python train.py --norm_eps=1e-06 --init_std_down=0.0 --max_seq_len=1024
Each number is 500 + 50 x the weight over its row's rms, rounded and kept within 0 to 999. Layers, rows and columns count from 0. Numbers have three digits each. The size before them is the row's rms in percent of the matrix's.

# layer 4 attention output, 640x640, rms 0.0283, rows 109-322, columns 256-319
097:542532501462529477542402489504539484524466511446463598399506502470477499481465478506512451467538465535523431518522495578460517478561469467511587403546569528412555513485476539503502456482615436
105:571555481487651555520553478525466570504504503564495499487548466561537509445503454392508455533582600535482492532505489624530504501599494577517522508477577463456489530430488576595479547531450394
091:402359484527449473482487471586552541471506536573591558542454469491540497511603408481424516450475503525540460549464600530514595515583627534492514489440501531533504443526519457552562425551574463
098:440526507482432600495520542542544563581417496500463535461510546542509507475508492397509469515525488481508500491591572518543475460480457470487478550509523529468486467484474522597474508549466381
099:445547557518508505422461431484417537495623487451405469589582467461524415604481543537571525531469427448510506494464559392420548510422491526538480489572567465543571423474491557469500544589589521
101:446539437455524473495567572492459571500496602463408538483492496547444502515547579486583485494540572515546523483514485550482482459437533526439550519489494548546510452402462467435544541449525539
100:470471454514502532480549494460503492476572519501461511485476507455484534545464600522422501538480536525536564566484483534502511453490500384435468526442526480446509532541547515459509548459463605
100:606472552558499542535479567498465425527435531492436541426418474402451478514443523505642506567416462526497417512485415481536482549585427482617441412516520453455485611496408505499571546447460448
111:565482480474485530519569419539487531542452509504464488522471566515471465432482421469567549477530487596532471432528510421527454520451485471522556527560522519467473556553526537498493385487479517
110:497481527445558484500419522512564493545519506444454417503534485432551497455450554505531487446544485478484522476459519449500561509578474464441554530577504531509503509506472569603520482475574446
104:422483511536498443532514586479495490468458488550525526526367507466450489533492458501550498445547476519535490476509503431462518543427498497515532510575431459416445491482536453475498500503513510
101:426511587489552534456537540515501486478527557477562498619593519575397461549542458525601559527489574407476414551372497486477556543483615524535503491465546483480437445490573445485485536513495485
109:550572485541506463390467486555427493543508414462449415546526463455471527562453552576498435522552474480475428557541487526453425477580484492476467467569578553493630537439451509490504528580544473
095:464554450515498486608476512502485421455504499556542579514399472471478508526504429439445517512504504525564584450384569575497544483428444525460481619477544450480581519626538566472482525489542523
096:476530465472511570569513462550515543547510444511474494419462546508542532445491418447451507453498453562519416413492529546489498485513436548375489578497613599548529461506502516537448434489464407
103:442502596502452532449516602551469522496510503465400442494545521445590417559565498491514506490432494473457461494437487338438538479469539591466515440500511555495488513469424505474510528519476501
097:493441520405421529491517534479484542503440436568599545450497438564561581510530433485495556448520437483480518556462532501514567558512585570501489477430501460490460506504467502514469466550531548
103:522530484513547422448496528504558452483526565488508580476482526508505505491526491464522552449451460567502464457453523474552540547486469479491428477432523451501493523454484528487506608501544514
088:495552519551531437456530452395474527514559537512546461511564501507534566483477565489519551507465504527494561536448442555476469406451417526530486552471478442515607451457545472515534447543468551
105:478454516441549480496445470504537414386548464536473496556462513509534530470531502576545564523496512527532484481363526458468577503435497452478539529468513517479491530583493494452527604421465537
097:493471567512509445499432453495522491490442491496540586555452461427598514532458457460522476470493415566481547435500551500491441478509406513538475539468491524554557591534491526481548454565498471
103:574522511539444465523478557502495568526508435487627527404456451499543496424460579578448455515569587539459525618542516583518479504597576557507448536522524539419510559425532555473439453565501508
102:484426541485446474510480557492576415488468476460567487499441525508470501505529474526439513530408468500554467493444522531576464476477477494582529509440464561531573504446428487492508519459519488
099:582484608519525514505520524546534458484491644418493431558567504469479437481519519488523483496465523431549504476480457519530552603524409520616463510403515437484489494505497575549548479438546473
094:432415504558469485456522462549456571451600486435486541485558515571555512536571458512520594506407461505495475553468541559505471556494476513509476481444553463540539461452576462493497578443455563
110:517470460525507503445506417514554553594522495466483498552534480479488476499494477540438526484479396583534470512447452458587472531506511519497445502424534533545597535538501567470514518508468514
116:471501416523516483501500440415415520476447514518511540448370497576443541465468478590529529437454429530481479497504398445592515491473507498572451563418607484535538492482575465447474578508473461
097:485476621515407458530493484479478462423578512596472487548481465525565505482548439490425625515463453511603521559428479482512438443483419479536543509479480417542559486502564504460451402467447539
100:532451506406486506523500540434499546516543466535412626474529475463497513525494407482495493500577536384442580480492535569464577485492442501453531526512537405580565530505510479621446610470461538
093:429503508549485472433507521500512484474579462439403436467616495567494485496532535536588502481451469454492447532351508412488504536460517599497507449568464584510600389429580413440457538524485568
097:493545479470528491532487515485550597439465503550471563429474600501460496465471422462616414486574551541408496505569499382498490483422515539536519563509523570588452473395548519528483434545499405
102:506411486515482434556494587497462466617521605534496587429420383556529591506527524528426488529491539466464619606517484548635582515535501506544400499376447466545518445525567522467483429511450600
095:589488568489616435489480524520549473539468583552480535458400480483543472463550484489532492515548552473476557533449497479552472523493462492535504546487506486427506572572603547523493515535480499
103:475472498504490513522518458494492464415636515487466478500526463562509520521510542534533496559420545501483504478485499468411480419408482506467521480520429514514554492509516445480486526464394556
106:462474423394449557497508497421567544496495561527472476579559572559500508478537495488454467490411507441501531464467541434353554482396644494525578441533448549584504456574560458466531547452451442
096:559505528615460512504562488490381570561535497557414607479506498545561457513446525413493530447603484562496465463599509507526471509556556493488465514573494531521473476547408540459513518533484503
110:593489500502466547465544476519454506564502504464499495477577544485554523535505467440410548462562443561418483480482550530523485497508500513456442484502475462508454476555454593521499509594475417
108:514536524552502461513473426552516519363548504452492448443524543544454526464484607494585403559519556475482495527545508442539489398508479505489530495496472574501546433448501421447535511487405532
103:509476560438508464478415517478473441559521496484552483547530497483518557530513498603536486571439513420508485497513544485397536554506589482554488437570455461491544451497527562456522566573639564
099:487469531550649521520528517468543541463548522447493519508532516467617475496473462510524509527409436466549486503423491501461484540517563449518557507486508468492500487524509581497613478511564504
100:543579515486449504467504548495449547482442470483479458390449553524462530488472574529423451465566491552580503521563424500493466499513521435469451516455544500442491503497426490492415500468473453
097:433557581508422563547516473553452489473510543554519510460527466576444534461551607534532550491531593500485493496513546554556489533438447623497450510466464468510425590437415486557563584493454504
097:459424549417496531582560572531554455429506587521542516500478492566458517438597503561476524532471546437616486505567479518566562520519584591491520443421442487514536511550485493473529464440511556
102:494508503507457451602593436479462526526447515476540526465408624524522583462438426498442527460548443593510587517567463480660440496481468492533457502518478446468433458532462541495470456512447490
097:464545601483553444555566487592530443488465580453483422567566524453530457523514551500443548583473438532474531493511425447537471476443465409455452537437446482465485535543477517519502465445545543
098:448432520468578446508493464503560456443555618518520534550512514514487497549569545452431493559512489431553506573500489540460550443504524517467541489393524453507515484467548509549544403542538531
094:476448487468499508565621525561532509527425519500466478529494519543469497489559394453437517459439513505524533455488530508515491493503458623532483481489553492531448453544511547531452468479482433
090:482497563472498472473480497482651489484491539514564447513578461418509456524573443519476529490435494537589419571520513497522496458613520428514538538440404559435455577486523485502551529455513511
109:472549493447526436514535452545532535506422584531480495459447507583466568358580430568539519399502511556542509466473457515615493588472512530537465587431573555496454535497501494502463408499467493
103:432440493522597500459587498537451433472536501463420462512539506470489444549460548508571489504457459507569498469525496382507462522455522482510370491509559617542505417476488523441532524480466525
096:608555390478506528428485451597506490608430525579496523522361506480527564513519419490419423516519550573513475571580478513589438569559508411495532511491568521514438480554416538520512471508514508
098:533513459445525518524570455535511519504534476501542467551419514423459428493450476566518538542510553472561438450564439509501550629480552461449466435519450402593509508568477519419449526474463545
113:491515554600540507479436571495479504453547548503487480503509469431455467523478551439524493503534557510469504523480484551408474412566493577480579522583428559543524537424426423503554559547440384
103:426426473501578529516528585460492508523563464459564443574407403499510544512487454487427531482493468464583553460457430566507622510641571494535471560479490390539465504562554499486527509455496520
099:468424557479562447500466588566505353479481571544499508576459520533452485553587536602543455521444619446479519480430565465506484505422540382576472475418501508440491462460534484453590562469472524
100:422519478447523470474493454476560423487524479511581427543482498486553501438527547564481485527468412573534568534462502499496488546495557487490465518483518483479472494580620586440471443550565560
102:571564489464390557537498530523354488579471395466533568478508496469551521549463492495526496517536503463474534480543503573531496473554550528511525509557437430363406504530417555494407515523509437
097:528515443449580541503478461496442546493500436555579596475505477543466473429450561473532473521507492471565472553591498550478468508486512558534498533539503559560545477444485429485558478533457576
098:552571576568537539563494543466491445454489504547425496458459523441450515566431501416629477560617542510506462525579514443520483487544400491548510544580467524409556454460492510470512424555461442
091:529475538600577437484475514505531514448530419501455500432428440483490573475511452554533469522610456516482431550529462514591490516503468532520475502420526582472534548504426491469525443613525513
107:502485545497500412512440594519591514540410499541478513446494564507468479517595522450532372492561516442463493480557497512451477472478490534536622483494458511438473491449507446568501480474551483
109:512482482583513459527478463483559554506550461462510492496527488437523514523488598548495411488525494477475484489435562546402441455517460490546507543539535558474527572528480517512459451512475543
094:462495518524483561515415467404488495463580501469458495474490510475572582556439584500454490528480474476544528496467506499488486482443474516540467534571504476477589495527487508568528462493453500
089:488424459505542523445439443543437507461594437442483414605582486493393419461505542537440460518538492467511480543490521531486551528577492558537580496516564473492500507434521527524538590427491425
103:501574585572465418554492522449468525462432476472509494439450528484549541415483543403429395454538509609522503556486480601544461419488382484505429509435512567450524501476466542450438484522519493
095:496537522482480471525488488489512371489462445452460461442458432454433454471492511527577485516418501503557478576514433442563492508477481520519563396401522416517478551590566441475449526566376568
093:441477492428532557486512472525456489498512470462496509549563494515544561455463559535456534529472541437464548510518480497481541560388513524418482506503534534527604472554557536498523582525440525
097:527520530487524522521459531566588392436488477461461532517575521461527483551467517495569529507544535500519484442483483540571439485476470448500513496504540538458506525534428550560469454456489497
092:498479448416447558517474457475585589562517461514601477511425430445501577434511395469458538407515443567519585460502538512460646539523550547422579519453509511515547479603639452506507491551453485
095:535481517511469502467584460540494577525511459488460447540539474521513515467468479470492559541569445495475433496424445420492525547515561525441490432544506532505464473468535445531500487515468458
100:518524433482597481443487493447498528488600492529471484522517503576553547561546519476427478498445512522534555486472521502466529538605517462470489478476492485519470502489554487474514501496409596
087:463523535476542501491552535476435479540487528436430545524495463499490438509514535495549479494460480474583532376535488502510457449474440517482473534478544500529484423496471526518543517530565442
091:417474513509483420506567498494482551511566532510491557532408437494543447522510468436456523521470534480553526451497478542537489511515563495505493493496453436538492552504493476486592523495414531
110:501495528461466549530544502512552460570539542515504519525503486559508552508508401518390542493512508485488544522521502531533518482492433504527561477468557490452467449546584491504486430517568501
096:528430476439495548503482560590515429502579493488497455530557382487572489494497450569433483450519486446540463485558513520532507567580603532414462473472535540483552527605467542524602391471527526
098:452448461403533541428567457600564398468464528503527469555545444478451446507551416460447591386429471476556459488396494445513492477508551597454530488437480467548439534502535504552516511493563504
085:464424537589477459425518493561469477559450574474488494521458520576440457496446519569466480516439481522516496536562487446560465464471532451515505515442503569502439455429486516476497492510433543
099:512427504517488535477491483506535480452542452461485449488532435500507512568534454567496536484463452455514524467484558557454497483422519484544545481489535540489533466456588483461411537476487582
104:507506506423478548521405519458550450405579474482468443480550482401418501529436577518450534544480517425498488491493508413375557486443472393485517479500480464540473527543505511501590506383509554
098:595528452469466456505524614512437533583526523587398509437475473639485546546554511443488437466573529453487564536470530528506474442544496579478461509529537492465503401468541481529531509500524462
103:502455447517540413629529507470544498483437534556508593471389415467503508494456408528450492535525578497535493457512481578538453461529499384563549537490462407496453541570556465490524457468511561
098:486456512497494510479574494543555560543466556486523452505484571451509476454484421457419427431506534504536452504468483533528506563608531528494461499468563534441413526614455628517520417490598441
095:598449552544548477516512501574421499541533448440379556490474503516469526556520514470512446503610438511453482455516487534483374543561476481494447466549511516450515506504492508460504499448529518
092:459523572445436579447562492551446489462468455431496457427538512522505467499519490567496513555454541530453417531519499423527494478434479501541446447438413527513457461502383493454496555467446505
089:414537560495542423505484492468545444521494574521553471452433494481545514471520462527443460459572485531576539506461527558511510559444466484547457515391526479449487442504542579432535476502558531
105:496490507538564398462502454419514559471413548549554515487456468559478536464465456385518497442577464556552492525489429585511411484535462481471573529488494526487381518473530454503557425549552477
107:437393538437508523426404431512547428416514472472542446593520448420542495615545428540421525525438461499500500461467507447460516435425510376443432513453518477523580493578441482605438517456630470
101:500537489540475502475499539577480538527499540463467531497445510545446511488512580341401425495556507543554480502505541614518471539556458441567477561486502521523515550460450545522508460426516439
095:420550481494629500577594416462409484538536537474399526507455529549499458490528534474517511536536543531594572445512465523530421495527533523497416579485534435465465514457465491562445495492519537
095:452537570491474567422457578517460459565545470516412342479550491462529511525510596495524509573487563461509465498458474474441475458481511481530561439575466511468520447491524499478533461492493447
100:499452419464563504426544447502486562484494545513535433540572506573431472473504511503487554492526497575498402539485411465549533555514509567501460514467652511560453511465522497531497500433450486
099:458476557514484465560468509455486500567517476490490500479519461401443436494425449427518454535522515475497509456512493606481571482482429411488504415504410454440565535550397481430527474467493535
096:413558415518365468442515480506503522535541555523529493476548518527554524475554493531524484472476496493497509502497563470583518466495553481507517527464451515492519525549437511441565508516486495
097:471473596573502450414483524524493445506474480388484465458448534470452522572439514527416419479520446480516442545539472533562500491487587490451465470450518514479579485525418531455478399563629560
105:505560515622459463442466525461536539496463492487495525477477543553468476563474470467495479534536471570506559444546573431550456479414472533536499491554509490488409425477449537490550505562492525
104:418573519567553459567548517458481498517396555490465509451456579539517531416534491516542469401534459554492550468455482506564481571532425533570481562474486476425458492484510495594421479527540488
106:497478470502521495576519537425548513500497550567493530465425497457479537397547501530392461487455468471579521593503484542455578488559475527550579462432428485512612535494557493482565508487439491
095:544479428513478496425436494548485493511605424536453547520459413503412440482457441551494493496525488420422416506491495492417530458572524493412578515501530575538473533518621463417576417517413484
096:418468483458516510467491557589442489523519620548457497595527517575517547490521388619453557356397480443465519509346492514557505602469581568537490542443599535520493460541472554551457505483605491
102:518514486531494475569510559548616443577494573526503534472515488485482532427487503495524475494529554548580489462562482464497521519470569509496514500523417510470473518575450489537568484435502532
091:475501526576503491439398454494417490432573440510513477511538501497496520511539615537471428580494564475528552469507539549477497468483515496616481534529523482539522420471527484510495647496436529
107:508436480481412535524430510601518512457405458458519590445452523506605571455473471490518473429474490522545552424463496538527549518486438502540395527503540496506481567437434535532530516589491504
095:455534554455521401462485519539509424422518548518372473530429512553351504615599533455476504538535646479635500464459533603511511454524515381560451508546443474552545449530527485595453487463604518
092:487516513473601488516617514530488455506545480522527579534453445506558448522458532548523579459408476466522591421435484477466521464403541539519512519470520496480527527601549499493526456506501553
093:472460557452433475516519521415473482468542536520603450530427485445599422485530436495491516493450481609535636499461515481520574519422470522515444530393503539417540519525438538553484452527494544
098:471432462482551466425566446543461455518525523459418477547527507527578409489447437546492520521494471509491482579431484385572552538470574504538456472473531479519547484525509520526542449573471628
105:507557494485438559580542525557437478545515491513449600512526436493587461474491480495493581550434481449536491462564550539514498521416580478531395417508481556486487507559475536494474464548452569
097:544520591540535528517562520570486467432514498447522392502512542477523499515445505526545518572578498521508482533563417453539355476521417558536571501528479445363431512492531517527520446464541472
098:538467507497525515464440518473573484513512492538534447536449505487503522458553436541521509472471378473419477516442471426505509492455536561519575467513521490508453498470527520581538526574549399
108:492483532452534476503496549568574415469524547517479480548544498453535469523550468529613570496437523495457481449482506346429498452476521399420558495564418544534449505480510435474535517454550395
096:553486518444443550586505489460457437580449480531506506512489551509543537452486420522530505485554384501406555490516489493579426415423549517556549547502517477401476521598540520439455426618558457
091:560555501497491486542601571489487524546373534474461414409563577493529483492477485428526432414535439498428485472549480418448429534468447553544588494586574546428490481460473486495543456467538384
099:526571602545445496485536519477483491465503564476487432484547614433449568485564397540472426427597554471433604544419468433492459440469407503488574464470539439422416538509518561498492480534496487
095:469526430513452545505549538503461469400478468489576561493499460526530527472473460399460435492508526500546504486568520433460476434465489531447577507506455499467459514489478455510569436509503454
101:426388580482521481548579563534507450561485497522455511511427440482470469485488399576586542454418464510524378522510512521492507529573527489560556508476469577532450508510562487441518514409496522
103:450447604475461427412426530556488465429611519586522515509512396414561470500537548558436512617426592525627544516518550532503539504436470509515493470444464514524488525523496575462603528537426614
107:476534613475571518422535508503459483501572523558425423517593479500419427537596591511503488607512579464532532554538486463500470424460502501509516450501435590478507514444446512470507541512478572
095:392383459437436488408527447535565453440535460375509434501477521522412478533500406562476589481436497470505445512389521465472581554460576438366509410396483511570488462492526511428483543517556502
104:518390544501559572518478552481438502509516489508442475540528485434509416448533491586520516555455513414503464526502444439500475548498565456555534519555486558490571511453463517547544546480527454
099:462548453509454555483490518516471576550493469436476397557575569484511478562488574537543444518528467514450461411476536447428496544587508389515486539556518519504414438441449504530459410448604430
101:578574589529492470486444491520577447466363459490486452424506514429475497509450526523612508529593503539516414431510417475568435402481490471444511559600444556507429554509471523524498499528512408
102:454501507473569444472424555541552480442471590449551552506477497465588574511510558469496502496428455474565481478555519542520484443539410507481461552463522526512580515484517497432497478550563577
098:547496475463553543543488559475537514494429460588442547496488506514516473381456562522520544554538511576557488498488424551535481553565466457437425548501506515491514534504501493533461460440398531
100:536506462541488530511537414462514465632511467392482460530538498494490498456398481514410578468514486506453539498480503497488543553513583500472439582449482530412514561619529517565448521476568570
097:533452487466576511514482475523450536544494540542461472553537441510487441549459458533478527493546512446420410498551542553444545571555528523455515441535482500516525465596482519530524470489502458
110:494395411484472488556525505544563405491525451571600555506442444578547496523572472490441509479424446475485527552471549527566565502504511515480478537388506453532543466519560489509525518498600568
098:578542523502500571558482503501534596515414498528496536481519580504509506517506455446496458449625557490507507482559513509489417514499511574501532522559525586504430460471538501464486435523477366
097:558564490511503494494530464442533483517572521543416448525524487438453472484441519530455513546512511496539514534468462454532560528462470473517521464531491434484529491574462476436495512474487564
099:529452385414424546587537448425513538489536517501506491560549536559468438511501439402544488467483506479366565371452537438510516432482506499468490575561526488585439496557489498543483546486563500
106:616534461454500476493513448515507480468499450487457529491527503414514441539494522470596505567579529481472540454569506462471422531456374424481507522553469458551443508509484516505480490466567501
093:407482488462462538443457474429497547517606539563480490459484554457528533534502482528519552488461428506509550513473535457529611488425572465459494544496501428526534564512564604489491492634494506
099:458511471543434524457509510531503514489454436470488461551547519533478478489559492550544495503450509472435397430509533455510490500364545539486586419528473554471502451500493498465514572491466439
094:421450499477541524476603548477415505559546541537558523535503429529472446541402490498528558524542500515543463515499467482501540534520559609521469483414506468481523471498482539540526475439487551
100:523527494545456602438466501575486555423475473439458369516592530531447461491545577521506463503469476532520470587567509441479524479467506518475536472538497606473493481423502457525540531473521450
100:439485459488523489574563497501498497502545506501478495548480437468460483480433534493454572519448524519517523466471497503522534504513558489483504522466455402585484513528508546406529497557470562
091:501478594535490551540446514498441528524524461436530508447516557461617521526439548463591494529435544462517526435520493495502472448487398537554438488582515555418475476461506485475460472550503462
102:466448530543570481549530457477484499509529546496482457504502430458506400476449569569519559546529489525461448488579458513536510517507484455470427565480513522555506537591461412587440499435384667
103:393458589435460523527495566535513455462513452497526549452486503474576497518503437554515535542427508465591519493436473480479528492376514508512443513434547489522519514499520523475539510546585576
098:441488484506419545482534550497427509468554553425515535537575477464548481496545544520550502459452419457526483415480577560510533465459582546520505522463509503514492486459471511490547498479478533
096:392440477486503553468475523476450433488590491508614448545537449500597471541509593562485506451458567476571504492508545482457523446493577590442487471462535584493555470462394548495551445530493553
095:435551457482489508503466476464453543545429410484521438565415517521485529451440492546555475389499532582438478497510423434550555490501498589458488477475510535516523542455467399517419443503491460
102:421522488520532464423450617533497503555538536535518524603574517449438437475553534461477481512479527427489507519454556505391586574528628409491576455443442462477437529457530468475572561439581525
104:489504491481553465518509532575412469483562537516536546478485487555532543484475499501517546466464517464460548473401441458532518538530507470517440529376547424499516474553560541432496506508475576
096:508520451459580482456496519521568509539535479531459540559484495508516391458502523524562514463509492532526384525496461479575448523591543499521479493460516556491474511581593448451555538490471546
089:479448508417458447517464577540567455550457518489534529458503525417541474464534512447491506497485433504488566564502507447449463499500561501408520455433401550538524487575549472499506471477537607
098:487495439442440436467472517510506478505577485500512500572566445512621558554563490547492623471423464456559530540465586540486540492455500420424494544469450591532609446497512450491464551517564591
098:502498488444545504500520489497453515510531545455465457519519538535432528567542543460548524451473448541534552423385481507422538515523431408483358537532614547559560464481517551476433552502575481
102:428477505477464577448530503561500508455598592433432465572506501483528473469437492555435565453475527516598479484503536461441556525519590480464442488457506555484554502485444532502506482429508507
095:547562521564421454446497486549551503417504472427484485451513526529481522512478586442525386564508470565470520539545529506445405478422406514520485451601500540491506517414509455429516505443477545
098:484517482564460527522481497510516568434439521517514509503490557492486563443490489466539535484516405550511465465568451497423510469490480542559527469473541514489595551507487459472556486455419408
104:409492470446483548555597533466524500487472591544554501505493550552402503437562493540513472473466512497545518438476505483542529483517438565495553484484469463501451488473482492582530557413445445
106:469398534586570446469465549483552511481435521429471455508551537428484460593539544578554451501456523480477434492521491469529419490482499490468484457486488533496493495439461455443535574389499504
096:467432510504520530390468581525482464496592424441479473669523445427490392531465422500437461544504545418477409465460519495486478517562542493444471463580461520499540458495384533581541560464588441
097:481515543564467559452502624585484519478470537468535459482517476461545454569448472494486409464530548493424498575559482463514414472442550535532484467476526561442539476444381524469588499508531384
098:437429471465479536552449489539528516476552548487536477466518515494452499480541530549460473465436514444553510483385575552394544436555483519507568441483489563516533550515533528459556555443609515
100:373498491453462593492500521437575524493475489488567536483494495482538493548520456444457491507459515474433463406460496512448482560563502434570520509515464485562420481539461454540475483511510396
097:589525404549413523543540470507497507515419513492511512420489521562413572466388490455501412519554473480434517540522488484514429528475505474577494530485556515518444450476458451494477437497488516
110:540602419443505378530386523449551498442483545607465495486470454494439543526503558474487424484535486480496581587505510495460554459506452516533541490546525488540513452429578491489586462476468491
100:546522485510459480534525448496498527535442466455502536472503491497538448432417551427530520382510423536498493468505481515561457591552425509407428599470562504470406559591534536523511501493476515
095:432511527486446492424483543486582457419512520555553499547527531525514513527553589490462524483498549529554398553424544477390538437489555564426582439516465568488522453389501506470569547406574501
102:520491557514478508501509547453515545530374425455530448450494528514469469454495527368511408587574501544436543478547490446449423483474445560501545449470470551476399462481489464427472465499389433
109:533475410479490586516566399559512552499467474482518496492508537526535476453485382566473567472529492537436412512478473472573478533577531461480467524457537552531397558564548523545483494492432423
100:462415624586501404487532594487441517431536600531492361459517479487457478588566454556514429477464507442528432558434480458454489455570470552594481452499474524472497490474489457409481472584517502
090:556500496537516624537519459434420647568472458393493488575465507452540384450385541396495513528579493534450448428580432492568495517527538484412434552607580443510492520524395580596430584505496479
103:462466505433475482382557489508456495523484530408574395502514511515481462495523525517397497549473465478535556441490436510440531543506582492496355463523412479510564546474495583458472476480533552
099:520488448417526494442515483517512543463515477565589421514464532513514447494479525557467593485454436488482497508514497451489492468575491409450468505520578538448518501526405547529487462458633479
101:457519457530479506500586398515499542492544578459449520576569557544428449466552482529498508475462522527486500533436519387591511528503638540565586484487469530554513463434522465440466427516432566
096:443533484456550519585520502526541431585518533620589573473535521543575636530496458456478416505530583494494582495474528612503408428506468510525541528565525367416424537524533482615541502509458492
102:519574556534487523559442614473496486449490556543481568526450467464503511510564572469538466543441622430519537472471508577440460425504515477533551440540496490489423506451606485448560471519474508
102:517554591520470491462394521486609415488495535521590442509604548451575541592465578457476446594559585449558485484469511568477501424590451477503543504519450521424523483541504591473467405543502452
097:471490542480582513467464487480496413446576500496499461541493426446575529602510500609528640511486516474588489490435506416428544517451481508504475433576487487493632467541473496467548589486540572
099:519546477518461534541467512511490475476445434413584514452534542415557509446507568498545533520457472535484531471549508517520492533478522424500476488561543477389440485464495467617470544490491515
105:488451563452524475573475563582676351495562589546499552518520469455572541601634481481458498552436586464625519448416559557431522503451587414540484455460434508536523483511568557422581433492561543
100:539436440527622444555434581479544480487438485476495476449469452574420515482533522563575464537459536503492493568498453475413466589559544518533509445485439533474533449474526457430530484458541507
100:497533468481491448470528407437473482516503555542582497440372536496418615526488536486433528494480466540508512521496455559534540558501496484496458603513508349452492494536563496449451483509421568
100:590473468443449509498560485482578506485502453495471489502437549501425462425498438527531544393515486525535490468464474402505536590491455534565561524476577490490435564529536548468410454481498443
111:513434472447481472465488495526557437529470642508514548476551491551474552482512532569482483463410467491500526497505567387518502528377514486519493489406505514564509468486506471465581570457580561
098:540440474523442530489499484530513525434545517496504476493506433458483505557503502519478551584391538488494506482501484483454509503482593468495490431463396482540553453446524445452599544547505613
105:556619550548360581598507485476493457448479394554495536346463519463511609485455461490551537494539513529585565440590495611532432416531339469496546501551425480449511487527500498530461463500488487
108:513471418446460468564530550511517483528526641644534583482398431576404585500559425509489496396418498423525567494442562492471563596616511522563580487527519401597440448525626466429465454440422521
096:414553419366515547418507408400536461516574460539550501497547432498512460459558529499463602518458422527560460478583550491407567470474543619446536549526526510560449476511510482553473543491457489
092:430550561544514567425432467475473462511476438503467465513516435505586571522487503554528580562491465533495468447533490466526431440528456511484401491496537600522545506427413513512453533534572455
109:517393517437481514538492545522508469510555548580514429423439385583477497483567477530541493548442577393516514517463561458385528483446594520607572384477450435615495461525594415400588493503354555
105:583517557501451531561496461496556472559490562469474459491497505461533488515435405514551403462565454476386432485440545480502488451525464520491568497533490451487409500534539466514564467531536468
094:501611635527522541533523492488548474431533491492495527465586520493541522537441550454485485501611491491586428507517447500500366440532461440452527531610425519475467444528452527499494507467527523
091:431505473519545488435534418549462508444613497445510437505576495576418474617596482512430416533415606430519545519424556484404456379440557513528477470536496560487480452484581501509531518505533541
106:479466460458532466494401472433585517544439511472524508467461560498495537461448480506480464518485412539452510531459444498528522469500460508499484519491586504483555550493509531506446516499504501
100:532444507580461508472480421517561547539409441423517444439520448411487531473431492568462513512542439558423427518474356512476455473584456455478524505453481507504456567510574484511415452460541512
107:614526543552448476471531560440444435536503503533441444501566553413600527543501593515415472569544488472431513557550417453570510490542514482516477500547505514461499478506495577497453514544433541
093:537479506488488492491492477572541465490562453471476498456576434505555524557527515506462551462519542488494555512422489459405515466448570526487567519559472502542576547533497507417509483540507535
105:555585393523537478479479462436547579597391493532490617430446517531477518421508515495484380459558509596467526568604460533568487527588449495473523540477574521488595555510574561548517453526471496
094:512474465499487451504503481504527481492581489510482538472471474526581428481483526495537548427504469557515471457437462452487584599510575540478406554504521520528532484515503487521539496475511504
105:511392441501441528541480465498485524498531454483501541505485565517519558487492448541471581524423450467473458552482521460512545484510518454470537519444451522482538482485506497426507507506485543
108:539635458484512485536528513464500509550449550594547550457481466567488543489526534456476480411468572561527524575522487592564517472483488557463455546495530519488528500498487449445468493573478478
091:562563500417493482479407487522571365535549473642567483484463471525584539431498441627503565486461399541540517526439470544515597482588524534501573552431520473389532530584615531481500448604541517
104:484545489438476475502458537410570586540436511477515494422550607515497577449569489501580426405529532490486584487533586535455485497519526550597565509525450531521532487418532526530488447546547398
102:525479600454515471507479583457533446564409569467521486416381393489484438453514464521504464448575541487513510522533480576557502546555501593613519454487448430482354560461481502484590505550499479
104:474517561485501456553423523578595496431506537582554534412527507456588466455520521518548490511554486440539463431543516575481436540535507466507483544529467632507546488485537483481510450475540497
105:496464397517451481421491435432511621562457480460509511485518561464404540435526453452470499439546517525488472561553486493500518531578519448512587506468499578587515573564506477589440468411447448
099:512503520491580438511405404489585488543444623507512570531430465513511501456436512530528529444573479580436407497571479512596483573540492475476526549520525423410422556469510465526479497484570456
100:471531509522494463516475533513568483508469589504493482432458544496426553513526473540517447501514554475495555525565547487515485490557434522541517496543442414445529472488491496496509470545584450
095:504550558538471480480537529555455516433551487573659559534480422580451461588568567484499437560524529447524512490550594486499423534416512499568513445527455526537516456449531423485388552539520530
098:507472464494547536468476489506527477503616453504455394519601517512455544574508597505440616595422524497516496519460476557445532432474547428455400523448531570553567470525515454526488588456447529
095:465504498511494468645505546536511464501445518485555640360415539501516506415478515486556472402599494558453525456581492564600463537540425588502526575460437488495502584525573556482453436547454580
099:437488577581554509501513413516444532423583449521411460550563424553546466551480551568538561626447521554569486475456509522572374443475389508458430566569529516527487539453478473606495577497495495
093:529499556482444477526462604366516424456540547632499564499412427472509565461556518613502506547440516486577509491501505505504515517485538496573510485521427427531505482496519489490525542522464517
101:491553582525501502482364440425536515518451441489480455457596540486534569493481612432487533535466452475431444555558455505476485439502450487392519516482482523493622567475444536494471462535576409
105:493582444553522485517498468471534588450407492512573581450499545504441526489534528396494361525581565522490507567581515524420413455568442528468591473564527552503466495429473437571498440541496401
104:509415505458487526485563515496592526466445519497592403477510461501458464385545486561460591480424509542609463484464496408510572541495547523515490426407418514627520523514562517400561583426451565
098:519492441441433505526446478506564399508573461508484479513515431466520535506532527628531485584474519433509546579559541536481540452601504440466561450532523525448562462549518510457561559447490552
101:445472510551504478553452535577456507467440472508438579533541494493469511549543509521485456557516580455474524460444527504416489482550460486548536481598464442466527507451457475535485557488534432
099:541556561567540507502559560523457483427433458455482467452544434458481484592476517527523546557469465457496471452510502547405458523423457531480463414516432402497547505546474436452512483547498469
102:492472552547508567518487552601537458417619532545483553565501412532585529563573505482510484600550594484486527463456515434577428477537474381532454494582439452512420565515491497536525501468460554
097:529499521435467425545478505417512447478483490535505531531405511510465547510565495469527449512502537441513586522495460538530545516499506466520437483496495494545610574557579447535482459475490561